{"hidden_size": 128, "num_attention_heads": 4, "vocab_size": 539, "hidden_act": "swiglu", "qk_norm": false, "tie_word_embeddings": false, "init": "normal", "init_std_qkv": 0.101, "beta2": 0.98, "lr_head": 0.00594, "max_seq_len": 256}
Each number is 500 + 50 x the weight over its row's rms, rounded and kept within 0 to 999. Layers, rows and columns count from 0. Numbers have three digits each. The size before them is the row's rms in percent of the matrix's.

# gate: layer 7 MLP gate, 512x128, rms 0.27, rows 96-162, columns 0-63
# up: layer 7 MLP up, 512x128, rms 0.27, rows 96-162, columns 0-63
# down: layer 7 MLP down (transposed), 512x128, rms 0.244, rows 96-161, columns 0-63
gate96 087:439593466560410517536466580523498511581428417405474466446612545485437458531473585601479491502461446555505474468554558512496503482505447474516577539468478397460497447456528502484474586497531520
up96 092:438499467450501484442648587553507547506561461423542508558449511474527473506582566531614441506512441504414497575469410586462567641464476491484570452416535468530503474583513459470534446450507471
down96 096:557543516518578499455610523524479502510487438485426433551450448494458628624470597453562496539517475448488430571584488486477471488541488464435385410410488534562554538504471411514485609549434455
gate97 102:497471489521492508430583525527506493541513505386510410511482485540461447566528513507530558393461517528497517530475508448444529470633547628592557393484492497540551556471558503495488555420511443
up97 097:476471514519477480547522435478561523565466575539464544518568460518476457496534489493589511453524509372616512416552590604508464422495497556509424528462491448526541521564486505538549477499541487
down97 098:502454574629499443554465436452478439521548513444500443484410449555477489567474530496554493544528600492513485495477531539527576477556558491617574532501475548524520461498473505488423478574521467
gate98 099:580452485611555493519503484532617450505565488525538524532510443478513447518512474559504476522490492570492496525495574500495496519523516499406514446519490465452515413539505557538629544463552451
up98 101:550500449550420488473586498466394494484555561423523482424476490551510473435476400472513511455550537390464484516414551435611454580532465452447529475448401473515518500435492448466544536550587488
down98 101:575506510476524469587493425465434482443522489490435436577527596561502399508424557559449407456527464629482486468477465510469462542535456473483460545490498609519511453491533465409495473462493559
gate99 101:503556494506527534613469527535496505504417481481407423524529420457530449499529532525532490518491526534564564526505517444462516378490564420465615500445461449505457552500466454527451437446421558
up99 109:430507457427542540492604533459510540442521450425491495505467469473489428490432504464513525467558434399497561614444420504531513559467605483503533462517483459477551462532421574484454507493546439
down99 104:463510482483554610437522485553541439531544514618465500452611552561504506508490516403488466543429500522485451468518443481528512463489543481550451492599531519519462472479443439485439437541416520
gate100 104:528589469444487574391547568564479476467509459508434502373533513606419542483492484457515527556465539501532445576435445517458557460509415498460555541520375464526507481574580446512485459501494487
up100 098:451524524536603448464529512407444510522575617516433505471413524548452556488570429554510564598460422418549568429471554621478513461482521513422515458557462531503516446431493525439435530482495532
down100 096:404471469404471526525522485489542393531472518450536454486577446577488499555526485459501405477443512522516594478495475455583417505505389529423401584507564505533548551535535489509560461493608416
gate101 095:394419512527565497452533512404447566410520568458508532504572443521548524501471617519525564555437521526467470504508484563452476503460538489552596539515462471453385526591484528507514479539515586
up101 094:468546561586596505537424414452571471512535464512392569488502482444546572503462510564515533606454539490524479390538470453420520530480489510416468461575608486481502389486428582415498490510540532
down101 094:515509537541526537490572498446490450573554548453546532532537544501525541544474611438544519546447563559438435415468483615498456520470519585516567480525548514512437434483458540514481448487490465
gate102 099:442470525528563453469507561550543558528485564479468610458496408517484454564471570416466556500509427542455486523490495539461475511524526441522482539552497519412542364468493493467513414568426495
up102 104:547511516498445457504522448508520430487452477473511475496563444441494470484481456420554432439493454569462424561466515487384476540523544471466537518506501550427518474480484417376503518487518409
down102 104:484564419534547467438526470534515438553499550441501592449503455541455631526469606539493557428503474594464510419428409455500467456478540461616515552472498582554431434500583528537527518409526483
gate103 100:510519520481560465447599442556478535488485506478490492483501516588434526516454463581472496574518485597524485510512492506444520483496612570475437442481382536467488571448449475453536542468511506
up103 094:499516497503468535526470493516537518591509524465475512449491435527561618465482500435486491524509518516506471514474457524500451445500491498531578495517522517438512621433507500473564441508562516
down103 098:535584500479510497546559517476463427552547384527483530450566503485532530491464485583525526517480451451434546456493473593484543519537508509481540464512607513492542444442532529460486502448517593
gate104 100:561497540473438538499454436568514447480422413458471456436591453520559456558495511463436564531494544512528575595475568406521477521504527418589537489475479539488585487574524510605398503446448536
up104 100:532479551400477491545573491427511502563590593513532618531393539487596584385506502480483441538443529481452502490530457493448515478498417454418429474478488549521400484564547598511460405558517542
down104 092:566458551479501638550429434518474518561452487407552389539486480484466497542562486401528551483491657475498541418424507478486431518546521508505574583397532447480524522531505450493451474432533489
gate105 102:402499484449556566415566552467466538507491457506524502468563594505461551381505513469449482522573422566450485475523501526438492454542457441550502408539570521534484514474556470617521620557406528
up105 101:455444443449499453523422480513534574439584502511496553424563541548453530575406506505426488416457490390543522515508455543551533456516449588560608538562533513430498502460448545490636521478510501
down105 104:510534539459438487556518531527545494469500473541559461509437531536510489492496565475510462400502581559477435443575399513487451421534390491449554434524445506474473473525471577356432535512490402
gate106 096:533560588568574472441443452631510495468413504543498504423528535455489475442528459624610408539612459502450426525524486498535531426518494567443504454514484545470464471488486497563577545489521453
up106 094:508439543464530458396476499586446498437529544520471568498592571524495533543432497500505497474549435452516495507491456529535463469541487433516612461475502487400496498464544462496461403480460459
down106 095:489532499555549515509535482452526519545537504580551491580484481563583501487557537560545356562422545546485502495526512535488577450484468472523343495445516457552460435480493493468456463499521471
gate107 095:590477560480537558515482476450521476471479478491521515530475542560465485466486583554527532527608482614547526505512660577508511542538515466496463382471532553438511568553475470433590443564494504
up107 103:504407564467512559514539511501443542481551503447509394530513539444523533564465586460555460447425489583571531356433468484462517560445552526550424506433429556500608507477442398490411530518453517
down107 097:478522602465507456480494455585533512456560475430535531527486472499489485504461552455544557535531523505493505424460390584489402497510500449554565557498483479470580490501532490612491519516553473
gate108 104:527515507560477347545446569508470433467408508597468552476477549539427420476573590530499493509515517503438411506446564544438516514485508549535532478525424469466460482475450466493486505516410559
up108 088:499518503398573516511445540479482480535527467491389527553443508599461497574472458595475453594521577369463494455552544474499517565515524503485439490532398387513487542492537478457475544487487499
down108 105:470498439391541539511482529465562607519528474504498491529526509585477507523502475561530552555457482444527592459548493531518479489499487578505467404515528531441489463517495427522524498536572552
gate109 097:519535549503444507432553536455486463541568488470566372487523411493395533480486421536444491514482416553543474528464530429534529471572501455558539591474392526504446455417453595469573464491499496
up109 096:601493547458523450516511452406524439579480533487459395606478481506461488453522475577515459550565429495454509460482465440460571503465444591456459453512531530554484440470421519492390497515412532
down109 098:453472509577504518525468537539519433512489432434486533491498558416484460483450511493511504569556518467418445487524487455509537527451490481577531555547493539439499468486504558506479559523562501
gate110 108:600610524437489494486509408419508450469538485478430418540478443589574389586464536490487545538496521548506534531360448450576493483486474556588481535544439462502556476578504550516410469474434504
up110 110:474453461484548557572382575509513440494529588470525503490502566434531480465540406400463505557511531457428439496568506510449549557438460586543444552471532518451557477476456526520452505626635546
down110 103:531630481416415560545484501546454443461537429453459429505529481506512502614488496444469470540537458499458400568429501520541522447495559594495450506465500466519429415500542546469554495559561561
gate111 106:574387471543527593489452540409421447480510477431472574437496511491535462566489563463508483409518448581463501482470497514506490557528536474564462576494579568511516496490479589530434507497487482
up111 097:530392455479508528466499551425507576471565535510542479442571532589504542507494511493487462562449511423394514478617530400531488534513483488486445447442548524508466503461528491525407410466552562
down111 101:504487522484483448408460531511526538514362485420552444538478443491518497437461574460534443491499599490489403515509403418495493514535482556467497546545526439566436516516470434539461493552537465
gate112 105:443574492563498495454434539472425494537447484519534526480406477531427522470505506491541512482487558502376442474545461411500556484429456576416531569469509447556478501451449530481493538456550446
up112 108:521412481495531496528511324508470507460496369532540462545412524539571532501505552469476483497507458499502523524591520443437576540488432487512449489509553466426442538639449490539446467456517510
down112 101:467575456498418509473537473546404528463516546513593396541383581559522446552558525463412509531537536507476497422470467551508535486538592508525439433455413537517439537535501532490523402539525447
gate113 094:593455400379431505534399491538449485521484573540502496513482485490561511569460577571530393510457473494396507488546542450433512484440536557468510510531459513538470515510537527595560535534467590
up113 098:499481435491565477520431491457479564559419581442453542513603528514522547457469478443513541509544499481612526469592500453481623533541506544609455548488543534475481602488524460525485467563508519
down113 095:466495541476573584538610381509523484515499481390475563493511552575636503540478613503480471524550459519556514508462528531447568491400472527519509530520438443499557502501563443561463529460480444
gate114 106:508497572402440506529480524541486496491477447493457450626615520581509512506571475480467561603449465520604513552485589542641484559507560438509482465517510520499481518576417433453510562522449410
up114 099:493511482513552488516486461486489450430482491562504459598435554518527443457476400391394443456487422565446413576553415469465453536458513488532457544552577486358505455460437579515506525522493495
down114 098:567501462432415444464454531512518536523461479525484590413518488459529480518575466573505492432529415500495510500472506519515427479473565513469592379552490394521485593514498361463593532534607567
gate115 096:577450491474491455549501497620431485454544558544489587584569539534531546483466442599498517608451454516503568495485446495460471507566563512484435516577524511557549529515517484524513573594557531
up115 099:538543390474478545437568493494542547442493506496489492529537503571480545475563498504473442435393471467422544529571558530499580437540504469510548531506557448495542521534456474457548492599574464
down115 101:478454495483693463505459550509486563467447545562456561509454528495454494523484516437507439596486518474455535439459463505552471459434593513529450609462425458458506503403609474459530441565502472
gate116 107:562477419563476419527559559503493484522414437473537524490514379490495456560437444434459414465409448496453520483549526595564574529499472587432489493514447461493505452528518534481502525451612456
up116 103:475532397469436493487529536487465577568510532394500448498490555439417585434514440453545535506528461587496492510480528535489534571444554539520425375479506540569496495516447552577474488491534482
down116 103:496537404534470520437492564506489528560460483509553522479537528413386505479516542566514477542512488424475409512555514524477526496491427498550547523539422509540444570401494472514505416445501509
gate117 102:510452459514435552450504457516452509564488598471439482465572515460558427594484513535474543615538527507401436534426476586462374535504509570493419479543525391521488473498552452459569504442522381
up117 093:485528470593450444536499504573523418551479472432478430419472482426461479434420492463576586485461517521516522506530490502447450417472481499469540542552603511524471483461594553504427514472506463
down117 099:564519516543481407461417442457458454503420512426493559543520449532517475578385492547499606529540522434483509481531574530447472538473464436532581521498527533451514449448548527566523506459480463
gate118 098:493456472513619523523527535541449395581493456526518558529462483591474442565558435531438510604520357426482505481544562474487474523577531558470476533533507548455531466539522516461467514517538564
up118 093:515502475606492485580493488483470400508515492505456458504542456442401469543499457458476566440520500504531486478544551582448493416515537498429528589504532564393554422509401491501516497468500536
down118 092:569574544512532521485479451466456508498481600484422522449553520464469556541479519518553499540499540525516478518423444538490521536521514547464478598429512472529482503553566494545545387429511471
gate119 108:544460527445529540506455504506497504553414491504509492496380474558597401479441475492498414503482502589581456413481522506524497511530486518507461484543493505556583414479509491421590495453517482
up119 113:606516470461464458491504501566620463540515457488428537560518518509526417415549586531510392556535523565561558505484535498609525465581461429538460476480488460553534473500520479495436424489464478
down119 102:510458541453614518384494555563435484461496499484496559484412442547517514472500408446505401488493496435538470505483458552506603560546551450502430464506522496543539562476489581476415470455594434
gate120 097:480470495604436481494435547535441509570566472428457540578462478544535364398452476504471465560411494576568539446632544534438478475545507485553550547540517408566430583488546483479504490460530530
up120 098:506437418445484590425482549563479507525487526460491427537580509465423549552412455481489597521506522433513462545575512463485506461422405564501536479428568434497492559525504469548518460546495537
down120 095:526528477630484507428446417515517510487493495510619528540451469504479531541580487472481515447554462543501490518459501485447430447489483499544509594545471555500540544480381519400552435367477517
gate121 105:480548570441502509497517415565470444506447504519463598511574610478404524456529467552537451468519501501462472429531481470412438502448425467539509521586458505509550437506610495461482493485498550
up121 100:515360561440496438536496485468536549509436511591523539538557453426486433473419512395454529493531593492477522457542619473468562497538467471545444505463430415500443522567493456460420519518524531
down121 102:435539497436546533526550542534509450497510515567460576498484454557523494528547499630511483528501531480579438439460515429483515409437479485495519563572539541514475527494517459559550527488529431
gate122 092:493508468491502446574565466530472485567513476562441481439484526501515528468497496482529480555495530593500604513512490468554508479483535497548498415586414563581513569441580549572396561446482514
up122 098:591552458544487535501511529553416437464489450485528567567464603493574500439513488534463554514514500501512534622442550476473624509452438520521439463462462548505490526518534587519552545518512545
down122 101:503468510454535564403579465482543512471533547512492473580490483464619509511526525510512514510471449564485477478409562573467454595410455477510457432471551511469482511585576590371540451458476451
gate123 099:494511571589492444485467464514431591481468585489520474470444491473501484451505541432477444482518461483485487428407458475470511452501470563484483581414500444553429536510534455562535443487453556
up123 102:546507524501445505504373489477522474501480562388445440478530498549534498435500532458603581415479455565554509463463483471500515404474522548569555540451517494480514449442577442521524527449541438
down123 099:426494553489581466531477462465586506443443529542545533461551500515498510446483429521438513548485484524442509538489409540584555502498451389474528527444503496557510461520486619490468556495627537
gate124 096:532442550473415515529462546429400532482519457446548564458461530459577543553500433442567437499548500572510367410460494484402562506550418527597493434483593458511554496526549452615489495453452447
up124 095:536603547461461441551606499411490478442554511526454532539500482508495540445413465523520450491585484487467583577508485470521521585502392465567525555486518515524457401481463478493528517516530488
down124 094:525598477585495450487384511534464458553539544564499452503453439535481462512445471519493518506506505461513490480511466510501515531489559468536438421466516656498494420558488509458533566547550534
gate125 104:530484482518498486455525579493454483445458466487404553414611495530440523550477414569499601503475427551412405431467599547530511471556511490521570421436513448565464451516501544474429416519530423
up125 096:524503488467402447521503531446569488509435489557439548545579486491462398576516465552453528515504518439455530513507497484467439509562530516538566580587475582477423485431460490451474441409559446
down125 101:490413489520578453461431505499454481456501484462571418510514491518572465450447483493459420510552519530578419510621516461558510524598485519488608484533532543473501551432528526492521544431518468
gate126 093:445497443426437473392478478466488458529381561582443487431589511525520553423490510443476480439549398611506463524517504428620438496548526407495545532562543513478478470454512521432538441475542470
up126 095:484442530542493468456451469298435523481525493486544533413558514468489544530535493539542511589509562472477544556483589413602561519570542379551536475437497507397509470452506513460515550503543439
down126 094:446586421520503528571454468531478607525591531479519443511444508466516614433546509532553429481458567605499469539579465509511475590479433532496509499495499495577483423523430563510444539569564493
gate127 101:479466388485539528472519437395454526527564572503456537531495573497485465486562522464496477461516444584503556439499503580550470485584422588513470551560559614380557532518512462536467395405533483
up127 098:544519423564511505430538489489532494553473497493530562575489500500511563505410484409507469514537422569542535539629509472487591386554584539489499446434549552567520536510470477394519475574475521
down127 098:496490566555430464470571538422467511456500497528614491528539406513461478494474556545434490460498464528444462549492501572545450491455371605589539530418443477440459496449503496452560528413518470
gate128 101:480480557464447581558596395570463473554526484514509554524563463517433508509537468487562615490388535535436525492519444491507423536545513527492520534467488539513555512517535496423543537449485462
up128 100:394504532405473502472517409453462443536718552443450576499519542480496420486567449427528507480521472346515448492470569461509568585501518548442553525445518545474450559542452516511433486521528568
down128 095:466497550463533511492499442466499565523466406489457444530512445553540538524495470574537528574548554453493464570542456471562527504516455418508675562480515465412577535544486470542453559472513547
gate129 090:520476463496554491573517573597433479478617480468590481567487615462490440549497557483529599490513442475461451552545497482513481470464449527515636542532497523499522556537470519504522594599393552
up129 089:413450518434521433504525508534426510461628442424538550546538516429442447470457450528480502448531507471466385431564445469467460591424476457466499463464461526494562518514438417509461471595536500
down129 095:539527514506469512432531587462537583492605511559489528587403535498462528591597529520490510541498504499505553516508555503486430476472419509470474500439451532516473543583525525433403590603547542
gate130 099:550595580553532507538500489353435433463444547513443550437514533648565483491515385539494486452468409505505510537556557475578571498534499478463547507517487543563541535494517520513586510455573412
up130 096:524465523555601513492505481562541521490584467485499445545584430513481479487545474501495560449496591476429487528458516475497481501501476534543536494512558480519510550422514495548458516541598457
down130 104:459575531444496485449570581586466588590462509517590490461533554535501520553542417551503432562546529509472493565521473545510554495534481486478497503501491531442476466556484575462521518572387530
gate131 089:540523477485477465534561499500462474508574472393412502543471501547510690526468503525504526535616409533582483516612512501505471489501475538567474461418401446485496494486524511520548562571481572
up131 085:420457561603510488490442430505540556535531507477569478525474515495536533519538444423507521438564514505552448441482522523525500460495546592470484565470485481485504474430494649617461585482515586
down131 095:526522487487511432501499514540562593434479437510446504525449461514548381530590594466584375475408528546561509477509486537506444429599480490498527406490494452493460489451548506529467527454556508
gate132 100:443471486554475445523455540494575476539457542570435518465536545531448450558485442539457343505502499603453580553496535470525648467554478529448546535496561517449426459489384456432540535437513477
up132 098:495540516503419432595572494484530543487509525531446469517507559535446488593610457532553553634494558560413544516537484531507553488467453571464522588468509485488476547486440518437497479415561497
down132 097:325399526519502500591480477432510519364510460525486476467536479500532522519528427557511564525467490520536532542537564535548574513568496525476566485520539435603568508537562468536489453520508502
gate133 101:491434517515569505477459512477386567553549467518458556495449434554485462458521487475494537529540478579483427397460434491564566492440477485417551438442532560412499507576447496520509494536427507
up133 097:404447420500498541507476493508514398434465519510514542423493495455511480584488496601566556464467526428525540551599564421531527445484531495594493497670484381522497432466496476425527487508508519
down133 100:502476505511524490478525582498487486542502576541399548527547612485453544459504458503546560561438512514490457551440520464548455536570480395486599515521507415479439546506570550549495447496430481
gate134 096:595445533457539464488458372491446507407405547432489468526441459468527506536508551467520538482514406458562485456453514379482508465413548559532519480430537433499433439477599568548500566500583490
up134 090:433450416498449482648467492493556538476471527497476499474485582490470486455574536525441427628464453433514495476492486538456532464538548427408496451502534503542500440529521460516496525503460489
down134 094:540502427581520566485474541436594565525438500528499549527555434584464481534571495465610548469522605478432475540453517572522475456471542555477441522484561464557511546482446520495476494481559492
gate135 098:445456518466504454635431532519465530411471482512515545554557563509481518520397581520408546446549490530426436469526547541490438548481506506516478528458428435544381557618464461509548469502524482
up135 087:512520583501544509532518420459479502529530532438544441514423534522583563558538604506442556476426511484560502571486404490473473349413557439484497628510536472490486531474503453463497410595610554
down135 093:466532494442489432446517491420472493452479547524485536503490486530496516484592450511584588587469572475472437373664568418488532485450496631552510466468481493571489449392624498451448499487527513
gate136 106:566506514535521504487474452553492469529520559423474512524492505551392453453501511586543440413482450561527504463512492408592496465613461535543552490590531532460549467557533460539489445519402443
up136 112:518557436459595537495474452490527482519505519565579558452467514541491477494492487525520450494528585465529414467521497491587539572432675551513492504550484548446497490514527517455601508494452563
down136 098:434526502543495481443469472320478545510468445445472463541525448446513515460534565519489545515462451557572552600495537554582447471483514425505630555550480476509510525482524509496429464474453552
gate137 099:496495537515573449444504464439522434521495497518542484483565489529587530530545523640454480517467482521571482375419488459407489548449516565480562473438614506482480551506422547491491428516446535
up137 109:516457531457491429437503531600464523413428549483521430458472514466475487456417539521512510655577481487495503424491504393479533443488429569580483458520503556499514451571538462485513469526494646
down137 098:408393461460473433516460491435540483471437529533591539561455536477490517534502450535610498584545503487488505531617514564467549569458563452385466531482427522494495494485540565473490551540481448
gate138 092:538548489507570444545486339529449434486566473546482461429440546464569509494437543480527380521472479450500536449541455415568488474544552587512523611476448498491546537468476520590563557518407547
up138 096:530452491598506490517578474349442572454541475583426447504459524544465492508633481524500545617414550542427536506506524589549468555524467445575494529396574540528432494489532500482557437431443487
down138 093:452375539521450491478476546537544495530527560499471580481551509513518494494501466458472593515474480436470444530614452497443491391446448525453464487472430545608532494510509473596361415539534445
gate139 092:439576448526528430442505515555458455449468450489512586442569521590521519535431492579458531507513488590449476393453481379540403552424508506509455549458435490598556528371497467473582380499545530
up139 091:557491606524471550513548499576476501450485538454442464512523500503497482515385493509523499501500491429372516526500530561510540481563460420472553569425553538432600479520522504416577483517483487
down139 093:475424467536491453477504445472475518488498530464469576443500447574535616562463449599534457509466561533513588489457553371533534425589534564561477601474493448574481402582417441542456516563498513
gate140 089:503537509468502499656475534516441497524437509506475524447439468597484534509528458543481477614556510524498500461494438449438581524600394514563465506466485569468404543441445480465455494462431412
up140 097:580540530475500552507510454503506440529534492532475390427431477486607507556468524505474471439622505497530517472474544479479522485524508494489480525543440462428558411503452557508451443505522530
down140 103:393570488475527554398547517420596436568393509471514429550487522523490507560558521455507458544474500522518386461538512465494540584492571500509471519513454483483529445545475524537521443503438629
gate141 111:413415600387525529481452464571439501514490491456538478442575476484514479462434498468420438547548527517540483407468477491544502490586481435487539529477598493573571512588510493566588545510484398
up141 104:549560566423516579542443557548518468595555420494512596492400453564573424569461496508441468563438524548482580412454536516553448467522496487473547511502507524561439485461557532512548549554425447
down141 095:446516540406524600468550545526469531550457487500492513508515439533538563570512397498576463497491404500505489613516501469526511421552614627499461442462441450527488445522416570531459506536508475
gate142 109:499563540456542472489501524498447472465487541510489515490513469502407444488500575485521492519515464489524478529461511506518533494436473457572496559533435548638526607534473505437496506337489537
up142 111:589404489501482458467537479479558601503474525516471492598471492445416510482487437503489564446470502469518562541527543491443511495450520558468564495473463496457625516460470552538450508557588604
down142 102:416534578506506585559528521494461389528447564455513484364475493428508522512506546475514501448567495438519484476542554455511577428486541442509487546491495484501525585493371506471434532456374535
gate143 099:494511466528460417540478554447548559511579538464522544509521488504500496553458539397415463564508521445535517539489413475524508563410573521496549527519447462487476542467575492574511454457461456
up143 087:524402478508497473468538538589573567434578477552542527536459479513568523487444513544459466426586456490432452534561516547576428555529373505447524442493459506452517581578563423415486415504461509
down143 100:415474425527534432508428639508534507604578580520471551536449502512367473567572523552505486576498451462506446551517538492492456393464526519543493540432463541462494517413534567505498419435495475
gate144 107:593488538427511528507551459599510495409479586517468480470466551560439437513571492434509479525436558530404558488471477520435453424534448510447578376441483511503514544458523511481569476460502464
up144 105:602449555469543483411417513576514461535505563417474587535514534565496482489486591449518430534450557536472488474485478508463460505501464403464475498507458495481498479475508519507532478531452419
down144 109:506509502506528451429542505445590487581522473533518447494490544519583411425611576545636462506525526501442585517548548547549523501545550572488536563474543484522444524442424541594451504463509510
gate145 101:532499439529390406499490510491446441552473585429513473498532520536472563449575449429489563496475506520469454511506450413531560492421449455467556448482431462498618489474486535551594467612491487
up145 096:481618540553456436487477474579508540392502439522557461582538498507509475387477621472471538492496456537550482455528448379561446518560465485480417533503541475475457466553460478462465524408522576
down145 102:505540533532529422545425499504397530478513527502525479531510407534462476539519540458465527519541400527534448431498459460533448517477549595465455554509513508497520467519498560504494557482579571
gate146 099:498413505568555468539543549494537568568472550442531561446477352566455472457475592500546470509484507571460539419488501481415472544489560538463462555522405570534467546497472525539496508465602563
up146 099:531532551491469571473432481512441554435415403524508605536475505474540489493466548451428509396546426555572474426503488514526526548465503487486492542478575515572662539471454513542522551484405486
down146 098:469465498539425535563548461485474422475655486412627499547567426501498513554568505471449467619476485525529522532516505437499476497472521475621577554489606461539489456518569516455481416496538500
gate147 091:542462531545632477505449487484461424494528545491528495528623459548586465429495515545509491549531621495514470532459473398509572523471533522518538551481545545495530513500479393550453373526512552
up147 093:550477522534482441497433473492436553498511560464548552482527591407513431502423562507525452466511509456524486487548517470461599455376444506387532555408441591527584514393437494473410456510487601
down147 098:482434557459432590538531478469502495501609551505527469495547446489513508494525467548528524518573482483488514497581470487428430503506497452568500566519398644546536435540539603593476626487503576
gate148 099:483502551501357512541485496562471545559496549430574525444456356597487487396482435423541463494471535558509487512419548455484540549420509539552545429551576505490545490472531463547497442597539484
up148 092:492542432511514464539489429492494460443515519519540430507538548436507518635457466414450575584523472547475639556499386445496504532434455526652598581546466423481588451555544482477478493445497477
down148 106:501545512415519541493474415505497612550594477620551496466514562431463494532531517502417523480434430557487523527438522532495494586460479507512613473443496377457547436546585493537545436499469541
gate149 101:497518447416549461467533444485467501578422400523490416505587521516511593516422508350546598512469424556576557499473572531505567461493475550470567486434448449558506540488542499549504502545520471
up149 098:504469445481540508575424570451520473541459472496521437590542429492483539440508519554491506509516505550505465534495443583493546519466463503541468422391473383558537454499450505558466506564569534
down149 101:567457572601474484534477468426457579481515545446482458474594504504465523525517495577376546491472578452478527526487502479549516511500519469461627567463467404586553517514508497543465533507465487
gate150 101:559440536543466540542570492503443548497485522521549449504547504641529501515493567483554371564510474536459499486519568497503465460437501477551505556512502659441438550536540544498517539541516521
up150 102:504438502485512513509453471450519479504481421544546494555523510380538475494455499526516420485434542586534497619497458493387490443419559454503455517434548454561569446513503467472363520543518506
down150 100:524487487571525518505532574481464487518465524504512443512482559510558431507506531477393442478490562461471619451495468479438564491449611599420566424542487587548498464558474478498489441511481515
gate151 097:497455578564506519530542437550563453526448583557455577538526454488509387540501470531502441461489533489443526521409483530457560555522508626407550484488544508476500446465443529571454556519548519
up151 087:463545437463498454491473503504518559487568500560459474550503584500614472457511517450464483546535453515580369484561572589569522532456461477520477478537531546468532549481510568450486499412453570
down151 104:533478412503511493518489511522430508552594510492506541434416543569536444497480531505472511501505397580480494515473618482467534435459380512485496487490456431470599506521473494491476518443472488
gate152 109:532482478497612535625512557399532522405508530528484548506502569421517568412423529540479541501442427477486401433506564450441461518449465476526555525470495429552514450591509438532460526467536476
up152 102:515449503567454522499385607551515522498526468510569458417525498585467462483419477496449501503513549579585515496536447487519533519496509575470509449526579521488504489485405409458571513522467501
down152 095:542513641513501547567506508590569454609475527486468539411551488508483590484388475480556419408479445525464448462434450548462492523432484385519564459521491500502521536561525463431526595494607488
gate153 097:545490544504478562552476523486420543443480557456471523474552480593572441536488454455514492528513545480487478521628405511601514499487537496593498401471574507415531536491519528411522485527497525
up153 104:493490491513592467432588502449454354462499595455564525488511441407439499587484465436517541563462406468534473512570503474500507499524496533507494495528510488484494465537473478538559545507479452
down153 099:573534521431617498568481614535408579481619449457482538519416476526450427515514460539479613500527494485525534487512550511464377451454511457552496510424476471503501530591506541479462489511553460
gate154 095:535543559509466460543540528506553495478604473492534550422525483446398509466518507523505533485486488431410421543526490467472451489574638499520527496482427504600540479499550463484516470554517572
up154 091:518518421500544485458527521470528465487504441475501431627606495530524508479479474529595531484448490512492543569511422491645451439554473485453499515483489485563486439560416515514529520451526486
down154 096:516526405485586539519556443524454523416578510495468485494473430565581426469466527511475532494503530484578505452445494468537529473532415510449531517577551549507428515508509511591432530509535443
gate155 092:578435602555569518595488511506407491476474516563439543602551402526538561583518491495557538507626542504548478507444539468502406508467463428483524540508540480459462563477542540521566459477481529
up155 091:413596540538456514612502514493432538475436508463552580442538521454438502471585582533482470464453515466510606475626513469505596450499514520583426489475530509434500494606487537508556530470467496
down155 094:451549488533543496405433536487459454492533502487547452528505489626513441407530517469482553481551454477604464502466421440556485460454491404462486622501446510483494498584569502447570614537526562
gate156 094:554532456528494567495465511466560528406444513444474467549435466479544530447439429506444597477551420510459449449503577462613543480438558486485454550512461488499481526423474487514522455460508521
up156 100:575457443569465567486507464534549361525521468477479447505478488562495492527435517533469508534562529470478515539535569479605438519485660500524463535516476567619568519520531511459622529470527553
down156 099:543562545472529596452461441538539498487579435497505469528548513525489428521422452524401398455554533427564555403460427580490470496564556457551545634579501404453537487587585580476536498547611472
gate157 088:463498564530491455487525529493479493501448598480447513574545509546480508414513458439462408450531444394498432494544453480437495527514570590522539563594522496524514529490432535514490480562495392
up157 086:469519425493518551518485537425612441435437482535514518500510442423531562564448593476603460502592614559569546492450480473530537410425414436441509464366441574558586551507495549513497419481576558
down157 095:600463461529437524484508532439505514468530557486508504430530537417453456535550546455522483472440407552510515488620578499522525399513519480519491542488583475405508470515603516539561597580553391
gate158 097:503481513470471544564527478412497558453460543592533534440558468561552531435521524581438481463593481509552596417506556484437518507423570508524552555534515488483475537443438511523542461533478541
up158 101:482437511513557555456534480487570593491511501437406505478510410526456485500477540554534493519532563537452524492523496472512518507469454434459465503464486585509551552487564536448564431463524415
down158 104:492519455465477569533446594494529598504522466479490420586533489442428528389519498556504468503482591506530487499466580463573460563434502493500464495512582509634427520498561521459522524573557447
gate159 102:459457431573448407637480403565586463532612525515504456630472613499496438508522551520444501416488457532511539608552432555420481525484483523530530513467504489505471489434510551512453443559530500
up159 100:556517466568532447515490495555581568607559555492584462547489507548525432473576539455452506537518533512526526469545416558568407534472536451585503531515477535446506567487522533495472538543519618
down159 102:437550466532508480501437463469417459518472521588520440555551535395547475513540554455547560535439565482520538473439468501503542531514430544455507445573558516526498522425436453549487557477417594
gate160 109:529539462309490430451617440531458545518476530408445471528526557555487545515527521516512479451458541454475436522567527516483501560553492544475575443526486525564450432446579482505531484583508453
up160 095:493519481526516513547538497520470514438424535487495436493501514486572530498491510503428447545525576437471514529504507456507494431494484445539555524570494487494483481508449540491532554409544459
down160 103:490494582513584488547559456541515467439418490412502433512434443542469594512496398565546525465497516376539564471537428598351501579516536465523543510623499499509457490480574523514494522472475484
gate161 116:571476586555528490418536449547555424580422532472560452570510553504555561478549494488529534455554399488457552513432446526581466558478423554547616480507467564514501513507589540527578496458543433
up161 108:530482579456480488487547435508605447548400499509424484461545499435538441570499492510495551487533325482449555487495518584588483498476454535546570575488504473545505428523486468536529553508561464
down161 105:474488434578505447509485554412534388585474494483492487433499542513507431457406460434570461486491439534444521455494473449488370507524461560464544530575486511487456494502560543478416536390508385
gate162 101:488520553440456565522414484378427484529489597465576632543538579444542457513478508464519485503478472423485469562523465481551620503445517524553556454466472531472413530487473542572487485544450495
up162 099:484454545510548522508541456440533500486509495562474503538532519532504346443503398527566465504472533474447366504505446542460475488563508593457468450485500531460480448451530500492437452496437532